Each number is 500 + 25 x the weight over the matrix's rms, rounded and kept within 0 to 999. Layers, rows and columns count from 0. Numbers have three digits each.

# layer 9 MLP down (transposed), 2048x512, rms 0.0278, rows 1712-1761, columns 384-447
511513490492481557492524483502511476457470506508510500524499530508460503513472503513503513507518485462506540480531529471444467501490516493472471485464494528510530484486513480510554498460513445
465490495469526496528473479499526472464470500488484535476489496522486488508492528505546513531446492466479488516486514476448486470513496458511455517533485481514495513509528512527452474506510521
496499492519486483471474484489518509511527532499523496504496493497514474539547476498484492507508495505482517482505511465515506541543495496502519506468476482545471490530484456497489498511513492
485505449518499504490525494522527503512500504461472488493511519465536511493514466493493498518544488484510511504512497484530480496506507542522497506538468541481478520461499494505495526495483495
489500527512501527519470541540495511491510549526498532474477484502513532465500476508537482494555477494454476495513479516521449497496499450506484514505538491542524526514524488502468531528440506
500507555520527489522478498508501485496485520516521510505512520460467490511509508514507472486471483473567487482466488507494515476500488527516508495482537501497548525501466468546458482462524520
490540499524446522541504520474458515480414514514520479501534502521508481502505497480523495502509530483490484515496533501461455480460498518477476533471525473531515505471531529530560493493498505
448497514482507474501515481513504504451510494511465485490503540453523547544488484460492502484503466503488456512485516517481494476522428491497509518477514439469542477485490448482482526485480520
530513481510483479493488474500513488473525521498492501511527459489532511505498488488486515491492502502515464552442527532495507543529478470491486484518508474514499524460455501498508510504484484
470505504486461452518427506488457485440515499475540531463517537442481494474481494475491497522528537485570518498495500528525520512512498551500491518471512469471471493473482476487534481480474438
520497538542496512480533492533486483517526493520476514514513461504513532512479526474506503522517448505481528513489485485550518498534483494479506506470541477483511484511493486461487469529478519
496480469504510478524504511515461501508511478517498486491504478516526509498461527511508509525490494507447551485485479507523510488487527487482486573541523542519489495495485478511502523489467491
498499511507478511512474490528522521509513512519529540489479488512511502538543452499468491536490517510466488488522536500532541525521507518462497529504496557481510522496475477499515487510457534
506531485490476508465539494513512558546474505440477499497487509502460513469528571474450527492464511505530446474475468526493484477538557465465500532464500506497525568521453549503523480496512515
483497479525492496485515473522515453516494546476483456476513474489529487470499531502470524522499465463493482497476500566491492502516472519521492514468514556492487510510449502488526447523452493
494507511480528529488499517475487494467482437512504495516485500511494472470481519525505506480467522463463522498472506523493470516504507474517502545477507524522492473556482513497506521542500482
470490490505513506473495477470498505522510459471499491529472524516537464469476502477527490520460540490507466471510530552518508497485518494509532504538516459485505471501529458511521496490529505
509483526504474493482501475500519492485531486538498544490563502498520490501476501501498510512544512502488525490466509525515495469494519499496539481491512466538508483516433515514463509545464440
529535492516493502492531513486514508517483482498504467514529469494533469488533549460463501506433514491521496471481534557495470540508510502449485524505493498512448526497531482460478471462472502
559490519519496510515561478490470513521534501506497505520494493535502493484482467515518483514521475475507533537501473492487472486495493513484533473522507486569484476482509475500523497509503523
473510478456490478491567466508489473500513473544556509488497513493483551498506524493490504520522496487485502518480508524496488517489559504547505492513518543507509494514485472452491544534491506
473498528506530464480487497518457484510466513482531533508522518512486481526505535487463519479487490486434488503525512505472488520502468519506492510483468532485491481528512490494507511512550516
515466484506500510518493509514542559491484498492448497514497496551490480472514507493509537513500499499480471459537498515465455507487534476449492481499554511475527507489526530482520500524487537
541484457511486501492517491477491511485485526502476482520468458507500519474501482521525532501557501511530548553527478489479526509515529515488506525454520461488441484506503493484488543509519474
480485532474494510497475513522457474521504473527505513455546511524508468491501501531478465473525512551529495506496550475475489470525488520459492528528463509437496519494522501454502487483470482
469483530495515527487471534482508524523480476499477521431460520500465538514517525501494481464537478511499455496496501530491485507509469473493505508480536498514503497472492527521533504511509518
518513477515519472508524486502497480510508527507563496500441460469484540543520514505538484529525509485523510508496495518495493503492502460492501519528515533460444477480478467468489499505523479
473478496506454503553454527506519503449514524469539499465536522491535491506538460468517479520462505495500470503475520521515506548468492489519504518494552487495483497529462458497520500448469535
503516502475461519514491428539528472503449458465504487476528507502496518486496495510463468538477511536439523508488479477511489493495473537497459530458442519518529554534499499531501515476452491
507515502539519520477494515489526481518484503519511524496547492538549503526532490491486519521517510498488474508502507489523489544526488491486535481529509480548515477510482499497493461496491453
518519486457552506534492504480517452463474485513460525511461531517493491518512509505473482509465503470491549495504545522515474468525469467507493516490514518452494497526490457451436543476502526
467507438492468485505494494491491501520494491491465489516549536456515515499517483496503497488535481506491513525525481476489479500485483450500470520485519502462511515483452510515490494499493536
517492505491490510544501523495540529511486461544535492495494493498497487477469491509531484540528512500480492460499534452478491511483470477538500475499484517497502457505548486486495548519469497
499520524491477464489535526479473494478486522491463511479541480511453552430481528506502543533485489472494514460528499434527525491554486537533490479503520497514512475520501502549485446534482474
521475529546491494525474440488552460496507493529425541506513483492508502471590512468492490522543504542499526486488491485485477515474508453515494448480496413485487477512492489468449500468522498
475513441508509512501501491467501459510511488478491520502503497508502542490490519493517543478480520532461512506476490520515518502543525494505515490500511514468511491525503533472483499547513485
539531465527509462515438480499511439504498486514593467479556510486491537470472526465510524482506536526496498496515521521499501492560498480481537477488489511496470530500505505523498471509538521
509494517470504510429521515485504541496491514505495513478529450495480419513487520572498490530499496483522488504545511446500533478527534522503494470483482462487472489526550499497479528526451522
504474555505501466484478469479477492505472508504498498484504430443525510487520530527482495493513469544491496506506471484510511468567542512497512497472504482478477518514513519515483472530430519
507502451503524502534505545509478472481469507531476472528534544458533561450472536511493463506513487519507491527522522509512559522476493506472531483478534507498513473509515546499524490531513479
493518506504503463513524507524474461458492516512503516533473561534499492499506456496474511470537525522495490497523500481503527491515476508510485490530501446485533471500527467487526490451532492
536455445505487520506527456526455497509509498486480485519527481472547480533508518469543541472503528503432498495484538514510552505553530508520501497413487519483531459449518491475500490495456481
502500492521503466469501479490476495521526459496485467467478476479486499465520516516483490464563491518493461487523495505507532417478519530503498499464554484503492494486510505506478531514499513
542493499482515494520490500546503488486521504527475427492536477542522521515500504469482503544483460474525487468500494533480476515496471502529511515485497511526503527444519492509525449424453506
541508526515491506469537519523526528465481466467513481468523516496541486549486476477525493486493540463471478511479527491524483468510497507503448511521524473497533551481536456499504527527519455
510509490501499501507508525545511492473531549463536502466518491513518482453542486478522536512535496477534528477492494454511520486500477434488477496480534478512469505538480487500523489521462506
537487534491472534496490469453514512522466513504552495551542519504522492466508510485491580508504458506512500529498501486481503523477487491495532511460510470526510556500557546450510493485486514
542508522515486488498579515517509450502486481480483461483499548498491483525473540512499544501489445533526475487513505471502439485540454508449508535453539517482507528468484553525518502461475534
516515552467516499503507519504514469497573481459467447497476470495455480495500538515499519474485502515481502521493506496496475501549524513511509473494523525501487511455459528503520505495542497
443464456528502521469487474467470503450496486508513507521476532441512519475524519462452500531491470566504522516446508496482499536573475466458527570475467511509439507516513476478504504488491453
# layer 9 MLP up, 2048x512, rms 0.0303, rows 1713-1762, columns 384-447
524506498504536521523502501536466450485498536453521499463489476489518490506494511495508526470493492463459540478520499486494495492543488482490528494508493503514476494532513511549498523502489507
510512511498507497514515476478515498544504502522472515538526501500512522515492504508535538496504501508506508476492487499487530509479527495536522444486513493497490490518484488523485506520517460
454552512490550496539497497494504471503492516535502485517478492503498531500526514524488505444472497502518483460483523557466477493476500524471436507497474466503515515546521500538550476529475454
494492495497530495468509457445464480549503471453528523523500549468493475486517539509488476517431505515497486529524498515472518549533493505500502499500472512441473461506492531515536498479538494
528505515512526488493476488497503469523554497476507483499509517497485515466497477547484493513516485493520497523498496451493548484528483486532479465524512533477507529483436557464484471503465520
475534467539512498516465532504501524525490502413442477507468486514453504504505487492528478493488522536523475529486484503520519508546471498482518480509481537494469480535481523533500503450475499
473545466482490514526539511498468501530490504467463473477491524519492529529500475498537481493510485514506488518512509505464523494502495506484467514519511535538513538474494492461499519481491489
523527500514525517509492479515489491526507468438476457489513504489492495465532448567551507473497550490445479580492501518538499496474469492492490508498542521527459518549496499455519551533492526
466496513459510503530487493497506459555517519453466491497465498461507465524508521507495495464501520483532534535496498524481570542533478494506450537506558479514469512539419467517504512469452552
490482535500508470517484508509502477537497512470512483500481530468528491468499482561543495446532518499501505476498523553519505497511479480489470498518497512479476457492503508457515511539486513
485516484483512511501508579486493494495515531510501454495492508534511548562513509495524503486489530513503527506537513531513503529559483498498515520503490505498515535492501477502495516504522519
460502535510482472516480507509555507510504487526492477460478487524493476480513507503536513503494498503515469501507494480508510502522446487528495496513537486467490524491513489525507494487515489
501483441502485476543559499502472499501508494469466494522517528498492516460507525511533515435462535477510477550527533465498511559534469480512486474494504502468526524511504538533508504451463533
523526492474526484482492439490532535552497489467504481530533490520488479483490476505478521446524503470496514518494517509483456489479488466490497489500467493505496497492443468516500461479457520
536512487533532504494535493476521485520512511497507490506487504512506517497514502471503484521495533487509507492510528555484491555483474492455471502502513516535499482551474530520499509489499479
487515520501505464530477499543475531477544540414507479520525498513468483539513537519531566492495526489515497489496513537499496496500514457531504458555482543529480476537505471473513501473517536
484497508566502523515526484545493499503525473520497482509521473520530487493532467508517487483502496500503522522524498482470501525507458475513508493506523478522515502506481516518517494493473501
512477482480548506484464470464510507461465537507497453451497453525459514490509505509468505492469493500467496497508485526487499560495514526511503514547554501470496506472476458454472512527515518
505474532487542497477452508440502488557528536520512483479523566493504430474494503496517492512502470527513469485501492516543559508521514508494480495515469492508489494482477505499504511524472487
504549532507469504480446475481489533530496480504491467514497548482515460475506503510519458452507541511496507490503467551484508508519494503493543522506482481476529473502520528525525512507494515
506507499509492521489536531499487531492530472499491498476488553479486558504485455550579501469541527458530513474532521481453489471539472461527507465524529525494538520508500472442485502480521501
522499464478554487485449495450453491496491532510443476471519503523485522505501496494522471471499508491499505510511509493509525511491485473529455478510524477457504450464501482492541509501530518
531486529510464494531509509512445506521472489518518525478505498481515492526492516486555495512509495474535473543473492520567492480498509441509484569517470482534486464501509528484487515516476497
508479488529494521511500494469447514474523488498515497514509482551485530524488506525476471486516470566463504451527511505476530510488488479463548529508484506506481520499513512499511518485503492
507555557514488494530499489501496511503546455513451498493443515492472554493495493497510473499485523526507487428495504538515485508506446480509533521515545506481475492488464499524504482492525527
498504505531544522506498509502530486500536526518512480538520465484476499567512486519488494493553494459486535502483501499462523480460482398498517502522502492488499489550482494435475527472521486
515494469458520500464530505486425526518493491530482479452508507528474525487513493512465551537491495500474478461534472537463450491444482488524513479492469504515480483460509510506476495502558483
504512502496512493490461475473464499484500510495510493488513482538527501500499514538528507517499519504474511483490462513515496480504528532509498460507475502527508518492466509501500575487481504
503485507450463512507466506497487476492481553497534457466492544476501463479551482502511477478517522492479468505484524484557473494539502485490503508494515517483471511538455466446466539486474504
444499475550522493511500517496541509464535509514487507478520503508491519482507523516478449488488525488513444505558503498487498541543453476476500485492512489490505487467411478504469554500513501
547548541525487502508494537491509500464465497541512496460512505522480549509484487488466480486502518519504495483490501464492520493498496491558507536509519515513497459500506456490496533490489480
482550486516485506533492505497474525513494507524492506532441476517500529484471512509536507531457518536497500490504474486487552479528450486525534506505486527461484519538502464525488477478483505
537492483505530567537523513514498531503461535510483475539488485458478516525534500502493484521521514470498523534476505497514473484488488510523461505551476517499533545499505519466452498517501501
499461489479478512515449464476498478492530523504445514519529497477494481521502477487463498486519481480482495477514535464502504545494545443522508450494492472458521496488476508486503510512497502
467501503548525479503529520491480479485537528484452527456505471526496507492470500502552549516489506552491495511528510532479482499537480485490495485516557443527515531504472520544502525525447484
503469486444505482469465503525503466543524520492470482511523489483484479506517461496470485505498518477473520498503478472481476505474440491520523422513464452447430488565468471489498515525434501
554511573501477454478469534504484544495493521516450476473515484480477468492509455525565500484487476547504503487508476485493527470468518496559527474539485523528514537524492505449487475485500530
506557488463483520550569546502484494513504515508525472483500552487465495492547486481495483493523553475477485513532525518487487496508432509533500501521502528511519514493477521470474496503504501
532488502516510476498504525512484522523525480473500429510527551463531502522503491481557505546462487482465526519535442516499533510459500458470507505520497482465570504507521517523519509474539577
471485478493464529520495459481479480512482497506519498526531508502499517542448474536484483481486487486501557467534481501529525486468505478467479482472500503513494477508517539462514498494501498
516519495548499496537511474483463474565498483504522488553507521487486460518477512526531539525510507429520507517498489470484545496496470484516542514503548458473513496528495458500507538497541553
475518501486513528497458494514487504502530539479476493472515510511527494527475506473534503476458498480487485540515516513457468492504504521481513447505519513437471492500509490469508522539491483
520522499522541474503500467487475497574500462512507447472513487465504487497504513555484497498498531511516484508552518488456474494526476462463491527480503491468503500470480531512542508531535524
484514503460477505522513513537472505498496513488505510497471508530537516544520442478483488497483485512474439467516456561487516476500491441513513533552537491514515468484503445504548480534488458
543508475481523517469531436509524519510512467497511481519521543552501511500493530518521454488431489518487520504513471490493493493490502544514537505490462493458501548472497548501526483500509496
524588462514512488492507520528500466506497546498513459540502489467508496487486507527532487515513490514495513518525497504477463520476473495478501515488503488462475495464458532512519506541474507
494529509538476509518477516500486513510474486489476474545500509505494493456469497499481486481490500575500458506491495482463494492536521488492477545544531468461534465481480491461495475480529504
524488494477515508456489478510457521518538524523450466503523458492460476549476498502508480524479472492491541503515483488486505481470506513462484489530538545473439501492467475488528486469533517
481561478509524494489504476531466525522482515523429504490470542532447535505524504565552490522484493510473502516504489514502480519513518508517504491536471477508507479475493533467526491514493512
536484496507479506486480499499506501498476519526483535499548515467528490484543524498493486529472501544475506481501525529487529562563487468491503478474490478495483507500448529505470502509516492